Each number is 128 + 24 x the weight over its row's rms, rounded and kept within 0 to 255. Layers, rows and columns count from 0. Numbers have three digits each. The size before them is the row's rms in percent of the matrix's.

# layer 2 attention key, 288x192, rms 0.0452, rows 201-223, columns 0-191
114:158117119128129085164065151132113172129110121125123123118124098126128139129096081135106158117127134173122144101149130147119111098128088150126106081107165116108132110133105137162138108125070146132122135153121140120107094112123096108110131092116120172186169146148146151136172115094129130098143110132150108121165121129150086123154155096105108127139150116114094100167119128157110115129172140127130120147095132176065142111120119158152130100109109172110139165118165117133116165152095145174079148131145125128142165143086173124099148136123152111138154164140133164146123106159130153143
088:102127110143112157094136082127140100099163149092127168091153097137158143097135136134147113138140131125118100117099097102117161098142180132134131132128151099136149125078116152110105153177148108111133117118158179104110101155131140174136121137087124162089144114123139109121130160138122109110142103150100105133069133135103169128084097132168119133119125134161146106131167143109129166143131150090174109109112135108140118119118155102092132111121147101130087148135139144117128115101123119088132065133092113136129189113106156106169085124146109145129158192094118102101140128143127137120
117:095099131103180082149099121083108126095111123091117120127092106135161118184082100115089153164113115119119116114119132127133160153129129090149143149160163059120134127140132135119097093137084161136152105141163135089103119118109106145185143167127147153159137120109131126122173113148123150146133128094119081089124107137111167133138129088117131150117117085117126128114117102133120121171196134183160138182139116141121131104150090088152129125141102117138119159143109161113111137125109119124130165128134137091118133145145133107115119140153152118144176114113150160121140148092133129126
101:123085102093129126156101158107125148164113097093106112143127130132071138107112098140085140145156128152128167124141147164120129107110074122123116102135114125112157145144082132108118111153101129149159091138122110166104077135124089119127141114144082155162128159142162141145153139105127150133132154142126113123146131113141117137160136119108135147117172137110114099146097153149127113082173149136126130183126126072122116100150116108180135115111091149140175178129164108136140143125066146150128142165130138125101145131133109096130144135108154135170141124120167167099107104128064154145
109:148117142138113179167161121126155106110092124100125131123167116136174150088135147135137110134153159104137143157151106095141136130124136114139078088150142112102167091135136154154170116087124098146171121101093088112188122134111111112141179125123121127113082150146102147155086137134140083113131176096075133163134114168142088124125116104132149103112115139146117117123129165101132108136118111174106119151111094139121101149109138108133130149135120109112165124144158084117114120137130093152136110142110155180145135120108115139105165124131139089139156088143122124132062120139164094130
098:106120144156121098138130095149143109113130134158133118093156138131149138144153166120116121132101137112103117154171107184102112116097156153122171169174126131128139118111110091146130129100137097145124109118130112150154094142131118132158097155094136122083101113114148126111116147125114137082170102159153154143105148119106104141115095163110157111107105119152102129104112108077183149187120147103104122158158150128155129156143164140086077155104139161082105124100153135113147113107123124134156162095138087094116152111133125133153134152110137134087093153096146094115171115121164087127
114:122095144107165128145120157139103175139148090136098128118131083132121140108060103147091152103090119126120116095169175120164142151135151129110131126151143112088199137188140139097129114115085123108139125123173101132110111148128121136133166140125137109133128102120176146167149136107132150144147089137136084124142076118096105130090094108144088161136125103095096115148096118119110126174167103150121102163117122107116090134139112128121167136079135126149125160112150137129124171151095169148148128149118108115146150159122137109148133131170153105129150142118093126159142136145124113144
091:177103119120123101161098158106149156112102148098132141130149117149121135161109134163097136155116113144126157101115139094162138134124103107124118102144109114107148119121141143065165159113160159140103121083109085121119141110122094172110138108136133158151118116095122167146083142154121098125165149124134096117085132119139146144157135116108144112129163138109108124141096143139121131117172140179107112139047132145106130128071133094132175127130170115137180140120135104106076126168124135121124164125149134167143121149153128134116119090148171164112117125097146155122103126138068129146
112:108115125168122178098146119165145085125144133126174142184143165120118162113164160119135148136128138102132103135132102127132141131085102090151144133161092160122129091107160121141143194123171090098102139108165114106131156136152141157128132094107137099101124100139152103128112112132131152139085125110135115119132162146101135124117108159160148138095110149124138129137148120092128159155090138092150110101133199129128170160144134147104137110139136135114127123108140126127171120078169127100144137110115086149103097110107170162116097122112115166112099135070093124131148153126168114124
114:105152126162115129093160080142093128157149128086141122107135107123198119111146137135138080136161146149140108087144140162103148139098144152112098158170131149128109110138115117159139161145168101091116117127135130104156125146161120109123109145134125088113166117102125118105116121173099142125124145140151169123104140128078151147100108165119171126114143150145146167132116102101136143179075152099139170102131137106132099148182138166106124160127126123125103086132142172121131120120148122113116112096076112135070116092105134134126120119101115173124089154128109132077138137141134126122
091:131144121127156151145166117161142129098109098107136149153159161112104162148111156129100082170142158148118163136125128124130122173104141109128184173163152097111107131112127128133100092106125146100154131173136157106110127126154152158149114121125166158158163093163151110135106116099141112106138126122127152127125132114101138122111152119179086139127125127120144100138116156118122113150106100106172135133129163128132137083175177093104124126099120131130106106105143183107159130124160143108139128075079124111112102147075161116182133176108125112139163151088135140110144134141171126138
100:116120101140117153143147087140175100125138077134133133128178144155112135114106140126090091121152123117114111132145152103118164136128110114152149102157122130100137157116199145137107110095099137153163115117109119080109081148076146126203143142130146109136150088100113124142143135138138110115140122148143151131109131143180093123125119163138107152150134154123124155143140130116153157087092121160125108164151123148140136083129133124136131116104143144144124130084127116132148132120129105129152147132136102115146138075157158099195114134095094117199163131094131078094134161109146122113
098:157117153152172150127123163134132133155141118132086087109139149127140099099125166109097180118094165131115121139129131107148125133065126106118124141162159152104151135148067146166124095179106123125148120125160086120148091145128132162153137110156117141127126115119194131107145143104153170109114114147111121108131106151169111147126141120115099151103128125122136123127158113109133133178177141146063145136112114144111144101128098135133128117092101125116124160145136136149186140123136178164102136147135170124144144120113126138123141136088105110163136100179181169109085112115114130115
098:152136114142135160176130095129144106114152101106117116115117115115140130134105111132134100140103162130097104145108110162108081170124123164140107173106109126097138129143118127121144097121175092117166115130115134135128144167147119153159109145124176099138151114178124135081148097122137110081144121115109126091130149096115117098134100148147082153140095126136131154132098106073152125161087110076151125135132157109101122130170135146106143164087167147116070140103163163120196123117124145122155145133087112168099144113120158105100155150124109149162136123137090143140095123120140106117
101:162119125126130088184196136130108139124098118138127125131067114161161135146143126157150109116135118118122140111183112123162081104095098138116140094136090125121131120139104126164137155138107138125120146110130085150134137135099113111130138115139108104152087121120107137117156112103176131129099171128100154158114102138125123140143149127095145097141139163097142127117170143129104114106126136068085115152144105116149144119142137105114158143159120127111157114161118123150101071161129159100085120145173076130154122083150102143108137114087119121129122078142171149090085099138128133158
100:123126181107154104128111126137120104132168077146087096120128143190145124132124106147134118135117164167119148145153142133160145152163119143142128154099097146140130172133133091140109130132135125079129126131146129117133115162109099075111080125156067145167148167139158106108143119098119120122139133123130127143148145115110139133151086108144098179171111119128101087121117062124112132104116163092078128131137132113110104128172154122151117109121106120095144124106132119176159191128130153149087153126140105143144139125122131130101131135171130147135154158108113117166141136172145156178
106:111141127145145142118099132143116156128108106187134143114085083147120100154159122154130151158146116151134084106134120161111132101090098115104142130123122119133142114125146148118165107148137111139099100114115111126131105160134141142147116107174113107169158149091155110092111120130120124128125096125131149128135151155084090129185136138149143145138125121137123079150128128173108107108171125094146164155136119124137110091115090150139122124122091145160151138137166148089085116155125189173110123128177117128079134073125119130205124150141089136109141106104126130100109111120172096096
106:160109097090135126124164113173139120126175160106122136103122125105116155085132143094144158150179100135174158070125148137116124154156096104154135155145174132111105099129116118108145131144152132127116111124129119171125128121127162102128145142102155097127130111127145130119135112127124143072157116086167164157124103117154150156128095133134160067115137096126136149139113101125120135102085089118151150106109127113147070137138128142154144089085176141135132133099115050138104139115144111132154101177107103172107131143106138105150142125111147139135151156082121150131140136127095144139
095:127103172144113151130065177144110123136119098115105096130151133098082082096135123136111106159135118160092127139112137156125109154156139145138109098107115151124118123125134160095144122130121070135117088152106164139160123114147085154104123118156158151085159130155151122120138090130115133167121133107135102115151140131120115153116163113149090118124151115168126102183118089170144088107132151136157110104123170181109157178152111111149138114135083115096150140162138134116121144131110139163117124130141099121145134155071117121170145100111107153129132194141097112112135147112108125133
111:080154145117107098122110125125133132127151121112149134151115138081103152148116116099109129154128106103149141139102147120120114121172150110123174143101190122128132104117143108094045120143154103121141178150148161085062136118123171115160145118118155141145136082108168084139094139155109120155187091145096119092127172122146161101132097127160120095144123123147149141133145155110122153135138133132124102135123117148129162178115169136100112087117096160130126119125115165133128140139140105102145134155100105108113107140150159156143142118121133138145119178106083095129140118123154146154
108:153131096120157148128117133123126091162118146159140128142085118149131154109166108163122174095115146120108175132125123136151104083103111138121099114122117154169133105136116117140132164163145155091092145055120106125162132114125127083125151102152091123124141135113121153161111117129139122135112143158131124179164129151175102144192135156127147097151114117066110116128138095141094133102084143134080139137138126086162126129125149126128143124160085135128136124131074083112132093118098123111095105144137133099160096117152118153091110122146152117125139089159139133125081119152131144173
112:127114128120118142131137125102158139088121112161111142087110124116140133166141121098107101120115123095127110136059119116111160152126151140161168170113153120084128170138101139101112122119122137137140108168176159129133144148100175131182118164140190127122171102121145128124151126169106161066161098167136129125105134159115159067116105136137095121100137125158135168123151092065141171164131094095137124127136120111160140115178124132100114136118122114139094130137099140106127152102124148145155147095143149117076086132119142107107092136115144118122132123130124107123108134147161121126
100:111122141114132102125129132123114168111138076136150121138180150116126132157188152097128119122134115096135101156169149119100159103131191152155179138108089125116125126146140157104140119141110128149154133117112110133103166131133144130116127172126144130137162119116155155102122136122093132198095100137139116077084130137148124114133128150121131091128170109121120106112130172137129157137120107130121135130119097140094115105119123123096139092091143135172158164118105152142133145118094113149150184105113102152132105098118120139111133185118098153098129150115105177166117112156168164064
# layer 2 attention query, 288x192, rms 0.0461, rows 202-223, columns 0-191
093:173138125119137171104158118120090152154153149121134151135152167090116152113113129103151077144119169075141159115143140149125133143109158152104109139160145110137108112119111109124119105150128092138127161143138138119164114124156154120108103153130096070108119083141132132136145133163109119132098132109126173135119099087132079101064119145083132124127138160201122121153187087141125129156095122088138119138170118108128132146124143097127151135135087089125104123124088152155121108091133171121100118087157125119100103139080171129128142117129113128107140142100142128142134119161131163143
110:121096132135104128138179108111125108101127120116084089119091153185119090160096108114104103120171170132134157131118126139120097119144153170112089128117128104126122122153152153145135089119132089124105129159128119121126077139127151135098142116128148139127128163153119162148140112108132163128107146142095128099116172137151108113114121129137127167174108077150106110160161109134146089125114087131174114106105107170114119080107134138128142161135107167096122184126172158140137143138116117154097131100132108145141122180179117112122138109128174127110137154131124124185088164151147137154
100:120114132113133112131143126110129151084109150146098089121145128116113096105097078104112130117144082131120143163047128127104088131115122142144111150093150143121141127142196137137130135103124124130121088150119122138112113113118134131114114141118144143126111138117088136122107099147153125130116120120099113138119138186128145092147118144154126157154147106124154104107131149162179074109160064146125123141133172176151135104158108104161152103166118119094097113122127166126129166126121101121121162145120111197123100130150147120154146118189127139113130130181135088141088185120134114116
111:090136120122156142144110140105085137125144157106100108152144122098142084122119068087125135128103156145111116101125132060136138138114115091154125129089152121175127079143108114132106122139106141147138122128146130116148122156134100128185123115116167103120139118163162111088150163165125121123146145127154085073137143100135130134137117082129178141134155110121171138112148134152155107124158127144102134178146117098129148148122156145130114136126118114101142135130143155068056146118164146143132108165136146120174119141156133180118160111157135131115098116138176113131096076129136119133
109:088107160119121145099100074159131157177157116129129139062135116073138124104116105105116141105120096150157112122166122156149160159089129110110094138162115132145161106129123130111114113133150099108136108144129130132131120113099131126113106095116169118141148108118135127104133157125144159144102091140088116102145092098109141151122149131083134141118146084171188099108107127154078187174100142120152174153130143103103124141161108115112154124130138118145105090116122167118107122125103112130077126122133130076113157110151135152084073145152104130127117126135121127122104126131091140102
094:151113089155088106117140171107148099128141137156126106128112104131138161092144124117128122147153115136141122097090091118095145133136142095138123118144134171124115149142170122121136126137134131162144101123133139129102065094126187174146170149122100096126112106127136129148147067103159105112139146150137126136118115123130153047121142173109109154132122152106117154122164150143149113069167089145126113167172148172113161120129122127133108115103137124103150139101137163124075138123126112135128102122163150151095104110095126105178110095130152135135124078181117111136132131154140149149
101:152112118114102087175109155119105098088098158128120092144141081149087107162133060122138093178110139121091129139094144116105096140137116111092118085117122146132121132160158152124106103102123164147124131169124126124147102120117085168160121145136116144138166136098107111135154125137131097115152135126125134155147174171166170130166124147142131128137146111135138121123105144129167086117150105156089125110110112152140156111135097146160134106092100158121137142161168139130118132135130087106099153187170112122133118150182132162151145143122153120156157148126137106107119115117133098077
103:105135129169148150128131117151124178151158104105133148125115138100161095131129152080163116147113143131145125131177141143139128120107182155119167155121142125103171106082095086170121126133144144081127167142152114121153155104142093117152141138142101130104125134126173121149173186179097113167076120137138110094131088135089152157100153129138114107104136099123136108118146112125108158138130134095149163096134125082162144163153151123099148130142141117141123081129135150120168105117099150139099129121107082103104135119138132145083108125105157140147107149104089140133103146145100149147
105:078143128161140159114149124154126136148117137096140106090140150134151096162131114160118171122127094138188097124173114136158132103069188158157113146105141122159170116124146119132146138197137102170109170129106140123121111162111165121107134100142144091158122110144127143129093154075128132158086116141117131116115106134118138135098110145096140123124116138078103147130135101110096123137060141076112143095146136152130124171126137166090136141144102140130137123129115147124172115094163151121087097127086113085116162142114106123106130145113122146149105144118130125145134123133114121160
112:088134133115116150105108134147089124165159140103155155102117142106147149122142155135158134109106140101158147103171157128145151143142188112100169155110116098122140117077108109074130117132169105094120114124147131153132115135128120128156093110069146145130137097160134147112122179152105163149108137119146138118114135093118107112082135123103128147105074121149153108101160131122121151121125157154136133114140148088123122114155166083099176129134137111168085105134116154161148122129114144129146121059138125094108108107110169105104134171145093123100095162123120095133149127164151155138
105:126172153118158108124080160160088149119160127091123091119122154092120113138139117119106162120126139094120108132122191107141133148104149155123146176147117156108139092164107109080109100168125146128122143159156167139149106184104158112172114153107165139131105138133193121112114144151130131174077107103161125147097151107108151146173120114127124136108093099147146160096124093098117138099127112098133110140131139126142109159147142099108089115164106092144094126159130158121104140140118135142138130102150130143131085120170142149093152147128120140085119151120136113122085101145121129114
097:132083122132109131122112110143149125131142122088134125108155144163128150086112111119142106119163091108143117134128148118108144107156147156169107117111156169156119157142160126128141183145134125123131114056101122086086113100123166110101116138141139118134158154122149125144063087101092133090122115145065112124127127148114175152113098152167168134171127101159115092157148127127179092131117149149111126096133137176109137122118096108135159118154119159146142142132119119157128129139118130112130126153143141153134116170153102181146135146138114137134134115146095146153134199094121161096
099:113131147136118133121131131159132142165125105133128157122100119114151116133123151131117157153158091153135114163129132101155109176109143119128140152089144102116172109094101146081102096100133123131148123120052125129144127138095146134136176095124176151163130111148113115151157159087112163135112072141094110088094097120060140098107128121122144139130143053113154092146169119100123131124154137125148153087118129124124139147104172105117146126116082133152102163106135148117123142179139160144098139130119116136128131127131199157125148141161141145128108114106116123138107171145124132103
105:128118095150126126142131135083106119165119180108106171164114086137129112106139136111098130142121145184122079116128117161122139092159096092129147068136109166153101144160150166154169129114108114098129121091126141135153138132139144119095098136151100116122121170085123107164116124159095077123130172096132111128187148133120152199156206175150109142093132120110116134148137142153133106127110153140139108101119155170147119091138097129133117127124152132110111164132125121135143096143147127123117149147106138131073133144133108124128113140105134130114110120155136103108147141116123166157
096:094096137106121154093159105150137161171126119135184153108087144120124110120166116129136111094124094154107105147150105148101092131082124145133151111133156148148095134167165143121097120148131097127163118112122097114123152119155139091112139111135117119147131098106105111117105112157149143149142146149107118120103096110141114139118179126123133130116129165071170098105106128119117108136141137156127123126123132154111138129127128096118167139139142136124204164088173148138123125100140109127111104127141115114135148143097118130119122022130090113124102089150159065144136165133136089130
103:143131130134151128148140135132148123104121128109125091144170138133122135085125101099157130073129154106129127104138124113141133144079128125135136131142114122153138124107226153161149131126138127150119100154101104123120121124119163110130114127094163117146068135109129108124110119151087144097104118106132176161126116153108172148146096122156083147119151132167149120133118129129087121186145140118093139119147147139075133085172126139105159143130119120092153169117145147132159100098113122128130146150141119145120088082162121096128106103096153132127124196166126113111160139087182107125
102:113120132103104136137133169155138124158124139148139134130109158104138138083133147132115112105119118149107158113132175127140100093118103160140141115106132092087146123159116083125107126142149128145153084142124130113127098117152142126208115125144130117130131126107101117122142170126117178113152086152123151118148158101152155130148117117146103104057160131093141105092124117133142161077101120156115109161120072123159164097173128180140120110129125109113134087132090116133132121122120136155153133100098165081125158127115136198103120139098117081182125149104123143108121129099122132107
105:117179143147138136138210097109184133141124133113149144114113134139157089125200131137126117103142153099129150172125088122114138132113119121109137160136120158166138137081143143111117133079145143106142135140140115097090149132136170110081095127103134142151109108109127160115126158116144135133155141150116125132126115149140149130136174166142110075145093186135110103120128152103140121126138131098137101110116115182126145137140125145099127106081113115142130091066131064146108185129134114137146132092151104094098120143085120095160139119148109129166134109111126138104127134105134120139
099:126117179080135105136128118130074179127126133110101151139147147122147138119108145161162153105131152113121132121137140104119125133173111115110094137168126077080157135101130148115098113129131178134150120125145106148112113131117121163165129122092162131132141120166112121127131121092144139118155115116190109156067161108150094104101128086165104137130146125149113117131124092180130124125162120121141110134091116106153124104098144074118125102145118098122113137167127164135134133147045138147153099104158129128155125120184171139104122129128143118102141162104113128175126115162103138108
107:159093132115108137161093114130134085094137152133131169160129121159093158123124136128148098110123154152140128085135083178127129097140102108127174095155101148150109126137168116153163125109139131159108125100145121117147166129142134089098130096131080114103103132076098121153117130117113136111140127092093112088143135109113184128116160164127143126118174134137116121123120088143132082138103141106154120165139118138150135097124058131158100117160160173138112138152158111122114115132130114115101107158104112171100142115137097142129138089079119147151127080161129140092130125146080133131
116:120154170122087137119094092149091112114152112088171110091140134086140099146117126131124114123066141111157118126119164110120143119130139110138105167078146098108136105126108114121109103158145145145170115136106110138132105125091094141145187152113180140169143119142130122154130137150092170114164105147104135166126128091141114127127107113160128133118128072134153101162169142113104163158089147129143132139138118107138103150151162072134125157131133123166134160132137154140129100150100118104126142112117120112114101171164136117132141138146132109080119133083104074168158108162142133097
115:102141164107157092111114135125096140128129123091116079096101160124104079138136113152127103137127101145101100106108159090141115150103136134132114100157090161168161162148166132157098124106131111123125109156177170116145155149125122151161147150093133120093121101116126119133167143116086117140159131107151142148107119141142093124143140136145086118168135146106097114114094156115132139132130143146136095111131140049111117116126161106170132153117116163106133116164153175099130081122103147092140143137087137158130092108126171117118159168155133122116150136186135134128116169117092142122
# layer 2 attention value, 288x192, rms 0.0388, rows 192-205, columns 0-191
091:133068115141091134132161118084137135154099154134129137140110159113124156138109151118100143132137142122151106086149094120150133127124154071131096119166156147148123115136123146131097144151162151152119144136097103110114128136147086166125143123124101100145134094135134139120141111164137138172131117122147123077121119111109126117135155135133109186130164141159130104120154128128082081142119090114118173180100169072114177104101137087104103128154117101158123141176153117112143124142139124129113132094118086126178149096142114152087099118143174124101110076118154102119135126104166148147
097:131145111129125123135107127113137129153111162074157115086128101141167111128136152169163149125130132120112130114167134119097112145167053183149158132104116147146127092089092112115138146144142174137106142127114110098108127135111130160167096104149130136094137144143100120126102130115148135127111128135178159138113093179153105112112098111119137113127174065094171123121100150131105116102141113183091134109136143082142123104152115146142106088102124129140108125158105164123108145125157103105118166122134126153120066143196135153102170115117132108111137110129149125159134128124146150116
097:111164149133194105123110199155138119129152159135118082150147141107117158137135154148112110157112143123149162166106126102092110124113099111091147119125143164095132147146110148097213157125145136095162107101124112124112122115128129100151136128153091137098136167118129100107093120136112090127117119111087129122124124153117140116107094121073144139157154108107100134133121130084118104126116129104156137112093156118126120105128169127110111174132159110126120169173132149095160109144121134133114109142130137122124158173126133116130143090150163148181114139089115157100159119136180099149
102:123143137073136098088133134115145117152141148104100117142129109162115167127121111144092070123132116092168116081135151120131136128173139142138140112106174152107151129156105125139107131072160105123124111130118106090130124158133124125109136128087091129128121104174120120104139147100106114136151098136154160132147078142118119155137098071084109105121149085123120127098138119155093127170128139149164119120131154127119150137125123135117082115197143121169119101110093105130089117115109146101089150088131113176163075163146115098140138116136091143111157075137137135162151126131137136124
086:102129110095134149135133111113118165125117095156181144144114116131136178124125120090129128161152139132162137131137132130155131134157146079124132155116120133118123129113109128129114153154139160105151135119140127082123161146147138174196146135136118100181127164122100107153115121102074143111145068125184109088160123135171179087108185178142121112170115128136142176114139146121124086130123104104119144108108137125138141124152135136161126105091124139096146172126161113145145115133109110100142100129113111132075096160143093089165131153124122157117130122154133131145129097158154119163
093:147154128123160158117115133160126141140115161155141115113147159127118129100105141151119115126110095126118140137142145147107113172150102185138145090139135162144134134105118118128096156127132099159114141112130136154140132151082130101163059123142180143166106128153135122087175097072133132145119130159153127158115126076155131122142121110093164111080156116166116150170126103164111127075110106113137104113147166131135104105132125080122148112138119151116103115153199118125151174130120148107129131123134123135120142116159094047113155131124143148100130161088133126133141115147143108094
086:159144116112082118146111165141139111147135118091134166152129138101120129129150133145142072112086122147133108103107133143109124096120092125155139136140118085069143104113117128098114172156120115110177137183145112076128084138149167148163144126123127156130157112134133153140119139184125106142089141153124151142122126147086123072138131117161137092151115155131115104094126125122098112134129119102134186174175121151139137179115158128134184134129102140126192118135166133122136141128106151168130137121190105142083134110100125091139118140127105117115141119162122104105128126098125113123
103:123153147129133105094147129150116136165140083132102153121117111104151103144126125130076133130153126168140112144156131120111140146150118133136110104134067125152109144166176146144127157112142106142103116136114105127113103141160137121102088143131094116066151176148143158092135121114095183126130082084114162094105122172160128157098123141152125120120152145144133099126144125124168087146122181109137120130156123151116118127122088179155097149155128108146114119118177149099105096118138093144105121142110159141088055169115114134138105123102144130122143145111136146100111107175122112092
097:136144162149124146135132150163086163144152164128109174127140159095118103120119132142096097137103106117092171131110130119098091181085107118128129141140124148122139174131087108141106138147152144100100130156129156096153143175139165156181126099129134153093155126171111120116119113112104146110164124188132101129115144165108140165063145095103156137119150137138102116148132100133146129100111118157136096111150096138121187140123094139109097128140140132102093141162137165119110121143096122116107121126110158116161131107119127159187097151122129136115133086120168106142112148113113092149
099:115133110157153131153101117105189105146155127129176104160110159139131137144124114127075154116168148132112114063127085109117134136159096141097106121134155126119120120137146091144163103115128138114135142103119102116140129138119135143117115175128136151119132114103147120124120113136146169112147143176188137192105085145132126094103127127140103146158139138075093156093131130138122150121153146132133108089164089176127102165095140115119131105163132130110143171120138146142155114123098149137158153100109116126096126084106130173122156142080112122127131102116165169102142095123109184138
100:122140155151194123122116132122099092097147126148131154132111137126098136135109140121138090097171105126121126146132128124128115158113153155138132146129077109169112146136172128163075121131133147127102123126107053141141165141147137116113105135100103146152082137116140122133078171149156112136155167147118145147110108102078114154143132071170160140111102103135149114128116090123124125128141131117184163149184130147086103195084109137135113128186139143150100113125146118109146154159119137146119142132144130097134116119153120157161136151073113116110120108114147115115142113113139115092
094:126129114100091115144134112140103087135122123154112135114165131122161118141124169053140162130101097118119131118132127079114129128101130127091120114076141172108125125086109126129107113128144116092167138078106126096132084123061152082151125073155097136158119136103133161122120100160143117158124129147062115121113126105106113116111122138154129131092121144133113102093168154181179162111151112129162134148129158158137101160130150099126138118144139152122125113197116127127167113108142124178094127127149084149112135134155136128158156125091141128101115127147126123145115122136136121128
094:084140194135118107119160091136141145122108124113139158079093134130180112134168132131107112110172132147137139163093122118106157130159127099113146104108100145128110153115152167166125122106153093107097138134105119135142127148135156108114158137121122184141119150122139147149130054123088095140124130120160092107180093151153131114138127108141132156130143102117135100113113148117150085109134114134134119185139127145159091062158170180118175117109152130112088114099130147089154117141115103142150126112124098094108101109110125138091133106111120161120141137152145147132090131125133113148
091:139149080132128141123137130163140148092134104112141131176160148170128138102083109122169163155070136069122120144121173167129152156149084108135103132092104154162146130121124124130134123114107105134125137125160132113107107127127116151137148099118136140157112139123147146092121153109168158117109158141134084136101144116170134112114144149138151128124126106125123168117186115139086161105139177124131144135154107114167122115129182156097165133120165088112153127085128106091139111164129115134164093161121116153119170120111113135126136115149067139135128104180135137097170138095108138111
# layer 2 attention output (transposed), 288x192, rms 0.0294, rows 192-205, columns 0-191
086:134153134143159120105150103122150145158158164139134125145103175080161129144141146112163096082098114131112112129120125093130105140107112099116116150167090119105125151111157145113148080147095087125065114137099139149088158106132139136084129143095155144152114107127092161127096160107089150127133149137146166172102173125155132112127120104096137163134152113134122121126131135090136149095139134141186130101152122144159092111051137145128156120141122144172154159139153138116083137147153108113131130166161091092140109137102147125157109121137107148135147095138126122129132109143132078127
082:135117153158117114113111119156160126113139114155142165145098116123126180113111117105131114150139109130159138139123117140152128068153102123117093110149175169152138101120120101156166111117139118129151089123113095118110137120123145136119127096124095164155137143102126106108125114120168130100135171108091132147131155081138113084115146150137125113200106153142072139150125117140126154095116137130105134132075123157117118105096119130148184115136117107152084168126162151131147134147098087141140135102114135140125123088110152071124124140145064142140135078170133180120121132118184150139
093:123181105117076143140145096118110131051108117167094174175131094130143114121122124130140131146128155119130133124125121124154141120119175105149133125107152116143115092147120120132100151091103133159167127099097107156124142136128145211126117156149120094133111133130138144107111141123126134117110074114093120182130143138143143128150112126138122085155121124122142135150150164201136134162149138131089138132084094123133098134176127139157119154131140114141104123102107118131122158102108157096121115087137132166108086139122119109124157120095164119094113156113104138146134164169080105091
088:150137080147127154127130101106121149091118100113138140125120123109120151097159095140135124113107141142117123106164139140166125085182088166098125153099198123132142137134120083083138105149112140120101135142152124162114155146150123181146131144110110113113123157136067070125109123150136166143117117167139113128109156094151151102140141139136146119155143147130127157160083105133143126129108114146135127109156146136105173142094134144087151126097115116105062133104129132143136081153108104154162084154137176153117144151121165080120143081130085128145106130126099132123144112118156123139
071:110114130103129161147130148157149088153083090127130168142181109125121119124161154137092095086145130119153143131121148104103139124143104100124189100147137133129114133144128095165146136100142134118137145170135130144156101177146108118183108126183135125094153122168106149129117122134133137142099133108122076162145092127130154127185117100102126135142109102111121114148121137158100157156108129052084142153136120139153115081124109083111110187116143135112127116095123163152111117121122138159107114155106166120129168127166099146093136107112111133102134141121099096126172134120105130130
088:168167138116125144150114163151121122116081135152141143135166108122099139103111094092152132122112105104133161142126122165142136181141164114131131109100118134140125095161093130150159093087150127096191103113118105154122127074161132115139141120136104111117128140136146088172079127127124146121129124099140092107129132137108161081098113107149123095123137098096121151143097158154145152197136112138138163133139147124115122144136154160133114129164156097052084128168093145114140111126122095143152152154102111124150127156117144112158133133153097124139093132149081100093097109140134133126
083:094151088110186112114131116111101112122110156132076101102118093131143112168145131101123133088085107174137140097118101122109154165123113100110155163103128120140123127150144129127164129138151176140077104130140176157134148186121126060137147115111099114081115118134145159118102112096118129164086130133152136123101123124143122127136125093139125169137158119168175158126111111159137141139104139126130145149090189103103140113157142100138122138144136122162177133141113129135113139121114175131149138163136099130128176141141109160132134103122136165122083143111117116107108100126091088137
093:194110178145120093106149124129142124101149136100153145138094161114110138147099156144144141185116140131143106103125117119150171164146117137128143102070166126149127152123098148110132130161124133099141084129160093122124108113119096137138141146134145143160115154126151087161146143142123093134143122113145159076128108090118118136096119104147105125103136146091076118140112095114097146097149143149152122121124112123147161156124108153131147055099145127119088146135114148116114089112138101063178153087145114136141112129119171120162137146166098130130133108163148134122156097108143099103
097:150152112110128149104155136117104095094093122144091129109141134118108116091117160113155134176137106107117118100104112165127145142096147153128115089128129128157124142155159135085067135121124135149170099120160121133180190094107131118155150123157102135132094167081144097146170142113131141165115150101165121164159116104162139129114155132149110140139120105139125145120133136113114069131114126119153123171077133123130134122147144154132060127149131078113121111097121133082143130088174136096137137117132102116129127125104131149131164164111127130103148172140123118083101166112134169108
091:123100100184100119105128143131137094104126130172140147133101114131156176131149093115175136091107134174136126138111133141100125146126146142143146124141096126132133073142131144104145096128136113084187117108126128123115159122123132137102137074140111143086157128145169103117112128133155141071161143063107089134166190109113125107115143135131134099124144099156109135120150104104178140136188131135137133142131140091108082089123183110124125141114139087085113134141144112131105151096139154176143175159136132155116105116094124117115133114126126132123098111152167105150121142130114119139
086:156126132142143108118140126140121142117151129139139164176096110115173147147120101113185103109136115142118130128185123107114114137151136109153108129139113104114115171112128141105127135087137136095149070132133114132098108092173128166135132151119144132136121152123167113150081138119162141098186078124139124119124131146117094075130104115122133076129155162119079119160081137148114160119136115146164084135143145117135144140102113141093134089111143146143080132123136143114122090122156117086157140111092076169147085122124167114151140122140106153153113112182153149127169097111144129107
092:114130080105101161157168175176126112130097150176151147127107120150126110103143131128130144097108126175136142115098091131124119092100188048161149131124108122156109155149156151123104121110084145129139118086154141152129160130161153134090144136141084107102119133132133112106150153097135125127099074140077151160149134161142156131151108083119101136139132143121101163154154139074143133170134158088108102111112118117113116129157120086140132125125141110118147116105132144090102130107165095115108118082126145135108139146130136127142151138121132130135158160113114146122115173169122130105
087:153110135089120137105142130124124105105122150144136142146133162155078168109134147136109150130113118149088163091127163146155131105144106105169122122107099132125115101110141112140116180120160157119205161091169150105173094123125168157121121111082131104099141106140147113158110161138126098119106063138136121150134137148149121119111118125110129099107127140090050111147122129125103116167191183115114123129118102119137176120153152128158146122105143132110134166114125134134109139085136111119119127122102105165156097134119165097152122139100102077102113132121157139141147108122133130103
097:116139085092106111141142145107110080127131132133133155162139114128149193126151104154162131124154133142115102162125164086131120096127160139150125162143111164159157106162116124123118096107128146134151162134098143107097156132095176103097128114100099131078138120121170135130118088121164142077122126100125071132093168139104143142115123143177126136115125099158124146133145139171156131161148119154097148119100143118090073095111162137152147127147113160138110142091104137149133183111119158102105124129112090078122096117109109126136123125120114106132128165124144140166085119148089140130